config = dict(
    attn_scale=0.132,
    extras=['value residuals', 'LayerScale', 'capped logits'],
    init_std_up=0.0327,
)
Each number is 500 + 50 x the weight over its row's rms, rounded and kept within 0 to 999. Layers, rows and columns count from 0. Numbers have three digits each. The size before them is the row's rms in percent of the matrix's.

# v: layer 5 attention value, 128x128, rms 0.32, rows 124-127, columns 32-63
# o: layer 5 attention output (transposed), 128x128, rms 0.298, rows 124-127, columns 32-63
# gate: layer 5 MLP gate, 512x128, rms 0.513, rows 0-117, columns 32-63
# up: layer 5 MLP up, 512x128, rms 0.551, rows 0-116, columns 32-63
# down: layer 5 MLP down (transposed), 512x128, rms 0.177, rows 0-116, columns 32-63
v124 094:551493525462413520412501457552493405511542527498553526562522495484507520474554572430493504463416
o124 084:479467492585486482630468463483518465565504482556451462516586494465475498459433487506489435625539
v125 097:523479441442506456490563548429493425547450441479344495464494408527561490484494505507526501541521
o125 090:404371479470576535448445431558459518389575441461557498513443533484438550459560548453508522443411
v126 100:513419526540541430519404485416415569590479490415495518477513534475416444483505430445613570491564
o126 087:534553415433501557410558525593549457486512508574508509498620454574556435528463457567504446515396
v127 093:452557475439649519369468457493472498428546506525508482514413576494425506490457389564514541430537
o127 072:517404528516452468545520501541530506528490450455559475419565480480454526607508558417434425574440
gate0 094:530583474456423422543512448511394496510523381447490530532524517526491463441469529513487574452437
up0 096:475507572526508506563463454632477572549518641554496398456545415454544517510498489597538540550494
down0 096:529519564538503474451544521433503528510557424439513520385589509537511520440492427494514513507513
gate1 099:497454484483522411564623582511512528516549487512582496499533475471495436484524476479542521448511
up1 097:454488503565439491472554539482522459586398484482489456530518477446553489571486402554510533414485
down1 103:501531523469457412474569425567486461452541514520647571486477418489466413417520511431495449437493
gate2 103:475480449518477468463584494473591468454559491461364469441502573475442462447492483532542460505434
up2 103:434476429387581453515481538574528611538530446483449599565548458577406550460507467493523449547434
down2 106:519435586526471482473516566505499512585554575458473519478451493545468523494494400420426511512409
gate3 102:517543448524491465502518513495536468486547475519501513402567491549555493518478586443437487462398
up3 094:557564626506439530487558536552479540562545539622516574507516557463474487518408445534449532528590
down3 098:577470521529501524549519653484601525414568535591432566438504550509520359500556499441435428522509
gate4 101:483425453566517466511470462493512443507555506533503418467486447503531370566527364531483527524576
up4 103:525588433532446367491377575469488461460558504451537516437421493505463521496420492458511507485461
down4 104:573580510501482403573554396539505539483546512492394497502456519444499425520382474516501508434442
gate5 097:581372470484525442478537485505531480518557520495489576547482489471598418432426543493531544530567
up5 098:528453428490527417504495434480517490481450513465589470556484435558516535482458546552444465555464
down5 097:501487496463511525516553452527495523383475465501556515459579488424603424508570554620452516512402
gate6 098:498473451588481589576558533522513446487567577548532439620498460419409487483553519532440526572550
up6 096:491466454529507543513564514427553475463502438462521379567521454467552544413553535400456476574600
down6 093:467579515449450477435474485561575413533481567530511574533390569542486506499491515538574586530496
gate7 108:423395376506552509449543515426545525422505536498529553511483514528402496565526489529533532565534
up7 105:410511504500519420515510533526490424481591513471451491416520475491481400476513516423539560545502
down7 110:474503477472549555542556498429549531524489567501442522540508558474558551473432494496523499393519
gate8 108:438525474469460437497573466395578398535463500435551384468514450466512523531463448483463573496482
up8 126:542531465503418523505562418411481494514468536556509481496457476618510453449498554491485425469553
down8 105:518496496399551537444349498537460520506583423440470487505493530578479496521585539563475432536502
gate9 096:450481480483435482523468515538536513522464455472454506440532528502496504415501500548511513416480
up9 094:466512467535595479521575492452604414477515548501475384569420553415547487469610460447454509567481
down9 100:488427534535561593521502487483523450519465456538497510492471494553551467493509469505474434543451
gate10 093:519519449408444500526495528553409494563486489529480498475510468452517507464595527595555547384484
up10 086:488530534530578518469429460565516545543508481457558501427438599567438522536426575555454533442480
down10 091:481436447486561401430455413513529465557520563524532572489510443516486410528486463495521463416455
gate11 101:496430438491512498565487591488440518500520448567536441513499568539480569531429547428435378480563
up11 096:479516433408473515517489569494439505537407481521458497514492397459571456531454464487463445411487
down11 092:473566518484504516527487399481545571506513489516475527462442491548491526593402468513532610576405
gate12 103:468460459495410494505451597558576471491514492453542501477528504448461493547434477460461493489487
up12 096:557525538446358486459418473525488614509452467525559505525427475490490556521455388555477502473519
down12 099:509417477494473440608520473481508561507562481503528499507515540532502482499545546498450480502504
gate13 101:551501562568528558480447545593540541559463507401456564531521512497550409466516513554562530473397
up13 116:517384587433431550569563410465500531527491491453500435482529495475606471462535544565393511525541
down13 108:363515533413483445434489455521484477482585658491442535504441508514443514559491516494485459514473
gate14 106:482539433539554470438451529502467503547517488496514447440452473487572523490522370588572469512427
up14 107:453455505467404493524505448505526501507562504498520461544495499526462463489516525545475523531535
down14 107:615547438589572520407547447552481468473588521506541603582546529464400447501508544548498469435413
gate15 107:546467561582425512521509504528537528503517536409598582494571616513513511503480490551545542464497
up15 113:525500470538542508468534442498486548499501474519442474501453470448479467509577526535424541620561
down15 107:504519476508528533554538492535577434566458516530538578471514531486481502455481489439467521380513
gate16 097:485465445524522544491477486470540461460489472489489488471545421488601475584447589443490435538540
up16 099:504478495452490506442519556558430566474556526519510497552486396500501308470488527462507495533450
down16 096:561453498525584556534510564445564497498462481522548500482521531436552582424559505490471553480482
gate17 086:475471468503528530472552506588543486606462515519520582505480492425581499551513487478560510565508
up17 083:528455564478433462580449518430446432440494528528563472401534480604451515529466530454480515459580
down17 089:439459532588545464565493505549491435492516489479532486545529538581529517357507490510500458502472
gate18 095:417511577478537534457579485518485469494485457515450539498502419559500512530478486577545494499563
up18 102:442484589430423572476628413507474540450531502483418537471502511567503570492475459464498550507490
down18 103:593581463601398556522485505503518577614557444559559531545503573456522538463460448445483427568528
gate19 098:548544494576507497506441396536418533513462479505598500481563388473501478533420471502386502488401
up19 094:460538561447498592484522428525549414621487524560494513452471529473540467459509566476519485446475
down19 096:514451428501453489556516524510521491486542447461517454552500555443461465548462553515440470633500
gate20 105:533534478442589433490465520511434469487566447465537461436473471529520552493512542525489545516534
up20 101:520620466499534544479515498562523542540542413510542456459436499427439577426524531520532551538547
down20 102:432536710578524424470419579462495486405490547497393467548562509489592494503471535493534565493507
gate21 097:553484620476481528565498448471530488478510505522497515490418475486478479483558499399544453538607
up21 101:511519508394528541458459564567547547565483520451454455529491448468432502544522586486425579404481
down21 105:517490504482495512493590559432450551525547406482536583408521513494524477580559561554602469529395
gate22 100:520564533505499528442499548461455515473585517472477472631478517572470506485480480480494555513493
up22 093:515472477440524541559449547424439467597424475395533367441520485570481585469482466489473552531389
down22 102:501588599475467516490527540562467336426470571546477525470400487611468534418432494466509497486570
gate23 102:491581446483454528466476427479513412530446539527508542501458599485392565432548509431460519481522
up23 102:544410478545531570593538566468571519482497502525449576586520532498472439548492429564504487518463
down23 098:453359513521504577518469539498425546514529457457492467520455529482599445511474498524530525533490
gate24 101:488447443484529468545441498536539412486473447543562468527471606468683467538528517456448565543536
up24 100:434522562541515581519561577462420564487471486499470586479536553521422520517485459419464550419445
down24 103:531472479519511579502538530475486504506580418442451426432509502476527450535412484509411476459359
gate25 093:420538509425559582480444518444491564525582537620465579464482490457499483593525412561564411470478
up25 096:602489569545526493504541521421470497555485424502450444500487481466507614445527488535527574452479
down25 097:576474523546545463503525505388545419508417420454411473480505534490521549511527567463443538469458
gate26 102:467463461481561487407561470513482500543559451580526565536562445474504486513414533521469492464549
up26 098:376512445605482419472544485475500459510561555475529508463517431462549464500423523418468463524570
down26 107:504620470482502424499490463488477541423591488459522523510465469546513489553402609613409506501540
gate27 106:581518496501459541450487535500468507502524499474521442533507503509542518493503364520480507496446
up27 104:451479401426472476528547583496537491461529475529568480528514556586537567544553429422519518460481
down27 105:517432546471475469504468397533488457392485470587486577448483493544494510498485508499528500446521
gate28 103:563532498519460484458472498460531542530546468489520413554579606498542405482492452543472604426543
up28 096:545561533501510510550441429504575511536511516486525425501597505554568485501550442557449534500590
down28 094:541490452413543543438492459413504528445559541474475539528502417420480570406503573477436469411504
gate29 096:452507476466500504526427526513482495460448468547487529428487529495566461465522602507484451430357
up29 094:524543570533479504343590435567611502557542521490493526470450452452373537491504611562526517398476
down29 092:431474420523489480434505475421483576519448478499588527502589507425437446453516533502513529459448
gate30 098:503568550611468539611546509533433452547507470528558482597508440563461535487460481470511521362492
up30 100:528569457588546445542516509491457556469488465502549522540492468545550566435562450446476475476481
down30 102:524565444493453395443509485479392519558585500481516522480499486547496516423452467578457455494420
gate31 111:506437537543562472487483430554542506497567524567453506491468443518466402543572548441371548442437
up31 113:483454486570506436481482453425481529448487464492506492574441510517496461460408461528448475495483
down31 102:590555496565611498510473546541484561583553487372528456441545479448441504447576480471534484504461
gate32 105:516460515545588433546408479483548552456481509456577443510603477551525499630583412406453600515499
up32 100:474482514525514517446512492487564512487574534463560327486499427442531524600589462444467592493543
down32 097:501441383481421649548407471494496512485501543468462499545427523572457542573476504540474541512527
gate33 112:441515490421535525557489486504551462556474475515553516449490486565448537467495558465532450438452
up33 108:551503510544481528491467524457482605514563464526454436470437430535575496499499433437494432536483
down33 107:535445587539488503423487396526521508474492535546463455473513475551541510485585442575471489462511
gate34 098:494523531507481528645486460506530434487483521507439534489453502526559428524554525502482507494446
up34 103:550469577505489503492506448546511423532472481463510523493524475561568562508572432568499512402443
down34 103:497478497453460487471415482499454466535603467474408492428448495599453457463568497492483470554498
gate35 104:398527439610546474555534542571589552450564508469510445442466554511497375437502446510460513449641
up35 100:538530477587447461459470475594503540432526472453557539511474445463458451474511297514521567449528
down35 097:482535551541517568506526522515492468463499486456455481398501441486492476503441446613539496485574
gate36 102:466493568433547426521485483439500435400532409605517435499539516510447576535476513511462499494549
up36 106:524472477521450603468455453473525576467520561550447591441508381540427539513594434574499459441476
down36 105:521487437501473478448523437504510512553522528580540462591500543411543503476439580501534547472469
gate37 100:585546513480555434494446501539432503526538523475466499470611564566542452548460606506512534575470
up37 104:485494553477439555445530576432554427512488416544496487478467531438612538465424517461451588534431
down37 102:438479497355566581496515448504511546473453492525436475528495511484512450519493554575477451443498
gate38 104:574507403555512456548546522482430503476508483504526545454449559481402476463531478467466547527522
up38 106:419485523549430577520461453446566438424495433505546557387489523494513510477568505565475428494492
down38 104:512470531494535529556475555451489420502502505558506558625465529518420488478493439521485486496458
gate39 108:536527417488477447555502541546477379474534503572496545489497508486571460506488515421418450505528
up39 113:541452487429512528561498546495539473464447517527476477433444600536574475564422580544502423484496
down39 106:474546511562532529494554518553468504405641486551557601523580596486541550504426489440625452452535
gate40 103:415460410537471435531466474481408584471492482517513528543551512481465427536567471435466544431484
up40 096:448485490483554511471532462501535584511497574492498511489348505473516471481451460492513522572569
down40 099:464568439492535554503469543492433467576472511557479570551548546504463393439437482499527500520504
gate41 099:443413542547560503519506475476498432504498562470384564504451345515457475506611478475538555463497
up41 101:502553556526507557501446440549405631539526483471523587508499512543565529526511604472509539488534
down41 095:445547518466429462472512530435375548451488588585393434568485556513439545528464536512516555412476
gate42 106:458496521443474503520603519488570584546459473587491500501485481458489493470474456526542377490542
up42 115:453514633434519445497451502529479590508496426521612448423504563539546545407488483494577468419474
down42 109:495528538499500496447478572528550513461367559597496384494540565508516536490536600588532480512521
gate43 094:529488499466518402492456497601512484489537504603544463587480534510562591552537529545553467464511
up43 095:467530525512492530443492542507558542493525479424396522450480416520447469554471566534511453554472
down43 095:513487424418516446448421537529445504483486493482540447499496505471503474534598395517356522450531
gate44 097:595487504453553436528460528543575549510378535539491566539480475517492487528529574595594553528489
up44 095:541486489447480469600514411494506542559467482490494581430519461495447537450577488557528467532504
down44 098:519454569464562493513474548524551575537532415455566560495513444468543568553575482534591490510494
gate45 109:471523575482578516538522433525538457500570536576462514441562586438530496562499481477434550503587
up45 119:529548564473450472544509454569412523480489477543547502468635488444552500505545509494514504545426
down45 107:429578565538552451467529554564455508528456520462474532470531542445451474554415420485611484581562
gate46 099:413490575474482496445529467494504488617492520522565538504582525451455424521521571497491505473534
up46 097:571587483457564577526534560483526516461397486460530477547565519519500571565510480613578556456470
down46 098:426495506472499485551517525506562476520462475543483543534580415527418542504496558496435482521363
gate47 105:506524555604525434505420515508454510512530483393550552460572450569526351552549495544592519544422
up47 107:530489494538500450540443449488485485455477452376497532574466400434498390427484535453452562528482
down47 098:417541514522538467436484486552463515536426563580425590543495591460544602449453445564530471592476
gate48 092:460486551566473430493493449505477527576517466493498469541577582477553496498486600523511494455541
up48 083:492569497475513549534526518483548462451582518540468536398498411540557540526437510445455473528568
down48 091:474490498461455431517425480622561494498521506500570534496538442563617401462515485465425467567480
gate49 101:538450544536513529512473477530492478479589522529436359496459482564554481507542492539384564534532
up49 098:490557436538562526430549463497523451484511423433505505438466483514438403495508450494474585511546
down49 099:602470500550488471583528381557595446414516482437439534428521507429438490487479482437482530370403
gate50 102:513516564472518428550499483513439449540497377486603403500546509451553454517496474558478519497435
up50 093:491517552576499457473471592505449525558573334445519539496548591497470428505517493592527503526502
down50 103:431484585508529538493477544520582502520538447558495529514524558479546480565517567539517445503565
gate51 096:478532443514571594490556489575502541512488593489372462459420437471583468479525488453474456556443
up51 090:495508580448443491532441483531508498468412539523435496490532519577490486548436522547499360599544
down51 098:550439515467551573414493470478459529485559396596521482544635442408493514512426546533485509527400
gate52 098:516437552432497504507523466458455503464517486579504449422571509585512500474585519479441483583418
up52 096:498553606491485536560382441454452488447543565490506492436566457595481499512529426426387460531489
down52 098:563527515467416483459392527425556538549544502494439478543512495533525494552528506564509537609486
gate53 094:492479523491560503502553435527549488487504541499417446500559396456489457538483570517507495544475
up53 091:471488506471454469498488556561540471415416453509511558465418527488500458433506532506492472583512
down53 091:553446455578534460536453469428507436486533554468560642472505527459487504525476430459464527481510
gate54 098:470472427463513442443522537459476518472513494451500513539444464563465521432443439561545449569481
up54 100:494521542440509457494432456565444532540484535432472657478448484549417492536562453407430491504430
down54 095:457554598504525509524493520509522477461385512469500535503498495435590489464438473489477565534569
gate55 101:528528522484539433445510503483432493509509441509471587514456503511546499498386441532477454530434
up55 094:556582532517568433538482547428485514519487442485496487512486536485518483489415435526510603469483
down55 104:437572499488497417413521455492597513567481599547366511474466535462500481381413451511444456529503
gate56 097:546548494497443537491560500486488422545531529418482400476483550555545536603523478377433519527526
up56 102:492545529410481523384522599535420473414485487437484545530541478556625582509411470538444545563473
down56 101:561486512458460543536497420614471497516604472479506586540563470490523552498526481517506546581499
gate57 099:545484489520447455483471534493550506536593446493512439454530493473491511507440491439554487595590
up57 096:538496458593499500493516442408422565500388531497549440522469482547482512432547490446412442409513
down57 097:516613447489461613559492514436509452520473542514489531509446584436407481417447339533563534539505
gate58 101:539436535389493493372467475609511467500520550557440473473511482514438569521520489477524578523428
up58 095:487547453386526451524464459567492437483419451516411501522500501474454422438494432429488456406491
down58 098:513575474489532528512440517583570428489558471432497483557489499493558448497466512521477358450410
gate59 095:556490489524421522505441553542469526481495504545386515410515459510462466549524454478498447510442
up59 100:543486565484601590515542463484521461505460457400494542453526486444504516464495475552453427435520
down59 098:513500547523550569416610421495446627550492473537565537493414539593514458494433529536432497465474
gate60 091:462473503505439518431514505459442483594469474556529434468522481439509488577529518573449546494452
up60 095:440455442438483486444534535603449514453597465570537500453463530474415444549438492503465563498533
down60 094:467486548495449521450504554433447491506431550542485398518560591511599489580570585420532615455556
gate61 096:536463516539445544515451503437507492564536442469573492508473477450536631407530431529519589463516
up61 095:464495535576477439398438452554406503509518563522483551547507544564448439474531609559520526583437
down61 094:446492513536416553468534492538520510461431476438482502473465471481569476477583511476424549446442
gate62 098:525404435578508464543396440564486528497393542498524458497516520464455513482631502481438432496499
up62 103:597472527499622458564429461369464545565489496526481523510486413420441448432501369466525592628506
down62 100:600413493546528495558521524572445517609499446500563474356523536555507484578556501494493492519555
gate63 090:471423408485517507430489467463497497446444491547566603464495525430476542544439457455516586484472
up63 085:459564501532626455416447486493542476539526528588452494384543517440459346534462469505509482453577
down63 089:520477493474518594520448545448577498359436538538606485505556533463495473537508601528468510463490
gate64 104:436456571539438442552524600539503428527505535604513579551529546496473437542495452474439548541497
up64 101:522392434552464479511497471554521502498570642517482519421504448507503364611505463570538521521597
down64 102:488472564618473491457515479553565463546520487457539542490591515534445498508476507500473592506520
gate65 092:501570577475554525520502501559379507507416543481490477477529498492517505464497470398470521459512
up65 088:591486566411525481574486491474416396503442569559561546532547544436547490472485539492415521490480
down65 099:471520477610477519467519450473546490548603443492548496490457492530508475484466433493544409576357
gate66 092:472504505540477528451504418463461438471457510563467439464544568501707447487496598450526429531510
up66 082:522508465541426357549527488603467489481495595462492447515493509486433465525521448530532567538517
down66 089:460465469464497526461537517473471525495527498477538479536488575523539421498512503458628506468452
gate67 100:459467332532496577552537423636502486445556499475518472515536437467554516456553560522441547528485
up67 101:474565462493541423531541526521562545561447604518493441555554452537442445469480579517464521509529
down67 104:571550630494624439521499533490516508612584474472454459489474495490495542541496563543563471468581
gate68 103:508460344448561501481565512560423569644430504475567523491472562579539505485390507514509511511397
up68 099:537543433545550446572509514475537452522587516495466582552532523483579477408531547444474502507457
down68 101:427499534504487438556503526591597432587515521561525596502428518448541570436483498437494607493485
gate69 097:567499529510604463456534504491535456568547455416547545430491559500406589512594481556462521501408
up69 100:479442486577415522504606449543417442494489529395484464519551602508564465507526537474526494529539
down69 096:473532448485480460531416537565384433489505485449531456509529405536477581600470555505510513451445
gate70 096:490565563492493494436454393522461439435490519519480512406501483532423434604511478475464484561447
up70 088:524468545468495571494480549609454466496565510465491464452531467517480607513549558539514555516482
down70 098:444437567566524452510453533544533467628605402479481529467502507453526543472517545541497509516490
gate71 099:440522480485476545463474423562568430490582506446468466445453515416573412459504505446525574496510
up71 098:580428538465452503402435445514477400475516395475561425567553543508469509587443412503422564554550
down71 098:526522493548444492553461452499464431443592406543465546497538414534519498441505491433472412450513
gate72 096:421418432485505524508419479490457548534550504532503356457499479436530477482480432562524402526523
up72 092:443446506467555466507480481534504544502621438525490440612517508451559557526490449521620548539549
down72 098:641492536482531471570450523472479432455497536499462473508581479546454529414518567481466526548433
gate73 102:459439412469530490484529583551424556535437433582540559488466472494481479530502523529486593458440
up73 106:411498562443435436555575569526459529475544540462515508487539577469471506477528467512476542470442
down73 099:528504540482534378415553430497584470529524515569434488532486549463444480484470567611464476632497
gate74 100:435519456403491519501488480596492525492464558539469456450411480394555527468504541493508598499562
up74 098:429519519504489530509530517514481454524502536456521477397532444477489464431495476554464530429444
down74 094:557492498540533488512495505488494490493410560424402385501493457531453509482482479538563519495550
gate75 102:556427508455506451540513502505546504564579351610464520432462590462502526546433518538594502512481
up75 095:548549428526559476523444505566535486431487581325506555463570458526474473484532519512501512489446
down75 096:590470524479481413491498436490518495542532410460468541422476500601491440430536501504576416490492
gate76 104:496469442460546400434472488366416486499574408483495563464555544488511491553546479530470500550463
up76 107:476506564539504476453512469439572458481462464528521490431538495528567398494500437492518506414561
down76 098:491509595475459502516457454453456531432458562494371351543536505440521584547450505500536549603557
gate77 102:403535485533572552450488523471456563532498466495616420502552469554499550456444440520439478426574
up77 093:468461483450428504513393571638522546519467530416527491458499561562560601476495581505550471417496
down77 100:381440546479425536485423468560540397490544542460493484467481517551493407441445556527416540449525
gate78 094:545467547439558472449427498443556544598520492520504462559556467462483412502509541403472473437424
up78 083:502532561595449507570474480473571533515561515430440491488523505447467473469466525514469574504575
down78 085:530485539473551550467499477523550487438464544465544503450518484351568524504573470483534503474514
gate79 095:471549437557528549578441485471434479547573480609402434464513399543467495498445428512426523466511
up79 101:512519488502479409490562433557418533521553487442521567559461565512525509541547500532489536528518
down79 105:441458481453480441505547577499516551501510439494600493524538486495487491542500507547418482529517
gate80 098:502454511520443410478438467540540480449501416481543455426418481411466452478455518412458553490406
up80 099:471581476508562532567531475524525495626505585484544591492503448496582552507440485587492482528499
down80 100:424576556533481485532565604452528438441573362506552653452504486489563467448523430474371477537458
gate81 109:463526538429498520493497493531514493524450498509514515543482508471580511507588562438505487505484
up81 110:459529486603580621455518436479434464566520514449480475454503513478474554469505527478481532509560
down81 109:453474516484551445419457553460502515506545579401555505569500447503475564479526636523437477631509
gate82 096:540482550473475470404459480515540564571517566505535540529599427408504518510487483481510438532460
up82 096:455467507609535591527491544433423524428495518475527578463578524445436476563517540415504620585579
down82 102:476504515515415519596459528525449554434547418490465489440459426524542534497538434471448503484464
gate83 099:468402507531460459482479523521516486524521499568540511579626522534417500528546533433380448495503
up83 108:505403544518568490390540577499464462501577592520476486572428492503508530579541437433483502507510
down83 110:376475522420442386556554491554580555463586432502529533414427624495409428547545478429489529531524
gate84 098:507534491465475499482477508568555496510527546458478493480476497538511467542505534439440581470538
up84 099:449523593494485518477533504523556512481507510546415491513431409495509466487518515544528562536486
down84 101:620488450454466579501492418402594559468565447532600469480531517552461464555574602566470537534467
gate85 100:529400495471564460519498499543563473463426576556479409546399470577499537481516531469520498594527
up85 099:564490470486529558498548539544544489427617538497498511483445468630485481544551542500486550440374
down85 099:367512477504396524562489495468481547509500506427559410526501462453510405461518441528492456531535
gate86 098:451500461536406491541512580538491477482466427527560572536476424508498561481487433555463515481522
up86 103:500492525449578604520497442479548517488382556527503467528446447478451479494423516528566475510567
down86 102:484438523493516491522511514508542440602561484573536489595602537508492531442535504544471531524535
gate87 101:531451485447394512452515526530545541484494475492517459452536563511484490464484549572539513570457
up87 099:439511442528439423575534489508430532560475529475533591487534418502537486553561477442490451480518
down87 100:501519579469578466484444532512472448525412523542547371506578421586491469488431531573414527540534
gate88 095:570489464506529423486548509497537454478475548522475588564439538519391471536504525473578520528462
up88 100:436508456487463529542519455474501623500448478541501489535453520435506478515444517538431359502488
down88 096:552372468569489485448526512502536490469534421449486575477458548483422509549451503514500462546425
gate89 098:497416450409388465519530547577500512518551426485471449463491481501529525604493446557440538533527
up89 091:440480483417458458407524501476542545523549467400465516543577573483470489534541514524443436472418
down89 092:429550484545535515444572376495513448540442544516561501456457594469533524470536451506496515522443
gate90 102:508545422456508497466448431582485504493585484479467533413435569565557523525453479502474508503473
up90 104:465426457488487506487479590556569476622445464509437543513554613559522444482556482502467501500582
down90 102:542498366602453582504538497488528465520576527530489561423452432431407496511471500446523461484456
gate91 091:451483584641538471600512494583494495535519538471452485441521461453566431570514452520549583453551
up91 095:420530447486503505519517461542539555451514528593488512458518472469503470512553490578468519487447
down91 094:475552538564421537475522492525598509483428531516506533472459424577452503521567597539487514539506
gate92 105:513556431519457489529688469500496427508417463481456480546430514588538508600498508456500512503447
up92 110:431428473545524467548485482397555432474522443572558487566457452485413450525413425467510416522493
down92 100:598426400456475475535562358442445473463577447489566470526522491493579535437592571522499446490493
gate93 101:510470483478429481509582474560533511455601523510466501473517476527395421511541474473528516593558
up93 101:499490449446498563482508501542565464516533549499480415555449465482502507577551450506404527428456
down93 101:535499396573483410481499505516576480508463443539567584462440433474473518423552544539616551601579
gate94 095:542534462439469462400523520462479437520584452557565362497484559474461553511422483545479490499529
up94 092:418457472534503518488531513471346465497450408468552536557374497528526501478415419506539543519489
down94 097:502607560443569595545505502542590507572498557484438444533511494580417512468488528511561447469428
gate95 101:431425483449469484485550426510505470519552460463577469499463498491418544495495554519535400591525
up95 103:464570488508577590478539463524529503494465557543498553434495548389502497562490457436479510440578
down95 105:497498481436562546496470451596432487511498551452551422496457448508494530545502501487491504606464
gate96 099:387557465505494458486536489359528525547499397465550494555444433512605520465497432497466455491492
up96 093:538491543545563462541592441508442460410511602498514535553450431523435440566496570497548516517437
down96 091:465431494456442535551527588501429447495477420503562341469529449503560450391541540472455440461516
gate97 108:429486538526509476547383448430485518617580477480461521543484584539522409508517589455469456528453
up97 111:463489498570490471534546489572542543485527603466489513416538456588573524535484517579448531525438
down97 107:523529424408541554626494488505444495530559560443483425480387469523472525589459459492488485431532
gate98 096:375497471460607447489529473438538475526536429522572559392519557498458475489500477549504474522511
up98 096:511499521449454542576570460564419521461482498506491370454475533393439513438563495570499497561477
down98 099:439532430473510548447551487488483546458541462512469465402521541433471562524601459472548393545484
gate99 089:482469474517481473466533498477514582516532469447550476461517399441480480447512495445508430464500
up99 086:522471606587498516446511485575509545518462527548527506447468555519488556533428516487371519381483
down99 088:522496495533510468478445414536522506520452460557462520429469556570458621507454456534422501513492
gate100 104:544494490554460444489410571533489485432449499585484591506482572428443456438489489494510513455519
up100 103:506493543537494549503528402445514455518500499429523404601505419552500499533486494542494490532541
down100 106:349459448421541464477481504546525501540485425453470508609490503584554467583521504539565542489545
gate101 100:525462594528486472517462579473608474359539518453557412567519504532490503536528463461554482492501
up101 100:487506446471515428525494495480455429569442448518441522459490547605467573447464540509459512553546
down101 097:486483516493576425519505517500534507494509427478546453462553620570523507467610496536499428527465
gate102 106:470481592444490477476487547533586463614523485468513536489542527499526464490454514514430502535567
up102 097:439602459549553546557549484454448485401604468588522569550440540520502520522551510568559527568480
down102 100:503493515523430468548509538529407534556431506523501443517483535489533594488520529470451349509522
gate103 088:508485409537520357505469511466474490450519484523492483444523412531526510511502484469476517465441
up103 091:494462542469440524616475550445575432538508534438450490511467525543541423506443519492455455506529
down103 091:537619547502533525503482513499458521445457547518539508503480517402611486467526473459439565393423
gate104 100:507485524455575473515465491569539507433497535523444519522474505541521450568478531518564512562488
up104 107:491516414547459587477501461522532441567459534490518470468466440351569449468515615560579479467416
down104 100:457526541520513596468510506577499468519526494408433643477513563513414544589513419400482512533621
gate105 088:519504553465446546453458566513557570475522532570571439433504493419557510562409563491587433548495
up105 086:595420475424437457498529541529466497465500581449554509497438500557528532497551529461472479506525
down105 093:522480465513492457430493492467459444535525506497569602422462487442528405414514498522530456533483
gate106 098:503417439418541496465460455545600437572393509553534495577552423441606498566498469466488470457472
up106 097:574443511479497491496439582515477527469497579382508519441529535494470444525484572441483453437532
down106 101:507426541421476481534491508521495394567508545524541657440539514659486453518567458419524607505496
gate107 103:494491465528519421509504427497517566407620559501590486501475515479514423628493504494497557533484
up107 108:448453554481472542526448417418598583567435467527439591509511583521533424444507500535460424535546
down107 102:555419441404487440494550499438528495482520488566532519581509525511487438510564545517528518547357
gate108 101:529513451456498437436497382494508416523497464521523422417403583511511472485605529441562507526476
up108 104:457572604508516539484536446517465544488539410453537531443612435466477536468512579559611497570495
down108 098:577543513529586547533428576544484571485526455527475458477474432505520501519486539562635479586549
gate109 104:482515438497503498469513479532546454469425594542598542518638514502489493546458456492471546472512
up109 104:539568504489517517466549530492526438513572455520525463447466457403472518533487547541567567527576
down109 100:470526467487378522561519458503551492586550464473459485459374479556463459529562443499587497529439
gate110 095:534481457552454483537509462462475517630602424550529463531515507510504575468580548402519492482430
up110 096:471487542406478569467423505545395508504506523456459580540578529557500570582437584529489457489469
down110 096:439419499543523529423427508451511429483493490420527558393543467429532509578507425452502526520490
gate111 102:508504496386538570440469538504478602519479455582537530530552513640552419402478505614549551477497
up111 106:513515471547474514495533389532482477643485586493489446499530443571555555541522531442477503471614
down111 109:536468499498413469574556535489545492516469499443468601489439511452567411534566473414522522475528
gate112 106:533530507505515618430504468592532435516554528543473374474479447460547506478531510437427546479443
up112 122:457499428499463489548465540445482560531462478605512545388545430499422500548502442476500484507458
down112 108:438569505518534382470477418480536526538508572489495495472510535468464455451398534563548468661522
gate113 103:558512519580499502516514514576482458406538586477562443506496527519480434572482544493451558516534
up113 102:429535507466454495489488478499458493438550451449461453520492451492507423502471455413417461520558
down113 107:493525429544598518411468508456451574542402518469521498558450539500483452527478480522524490352498
gate114 098:564509554589525536530458383631479455509498466488531431555532494445532490440483534492412461472547
up114 096:554373472449451389498435572495454535474544479502508490494508547479488491543501516500513506482532
down114 095:497448536397408416538478470459500431566553498521566442572528539513426466470512482466495464472461
gate115 099:562443562551526442575570425464557450571519587460489488464539390483504496414454437521519523457562
up115 091:383512486448430560473533542518384488516368494562558443519516514615478516551545553484611554505506
down115 100:413513590544577469436464533446506417486462482436546541489433554524524436512532536508490581461500
gate116 100:568477494550581447597488458514596556501446476497467613614491584412452485412530479453524542468508
up116 101:540479549540459476528384562492515506475513500506531569481387510506530492396539498467535441501506
down116 097:526396568515527524486531496483459545465427382425541501522477460542468543488607514442452562479525
gate117 104:428537514500397431462525598492494425496550527512515513497466484514567517536532533504485588512519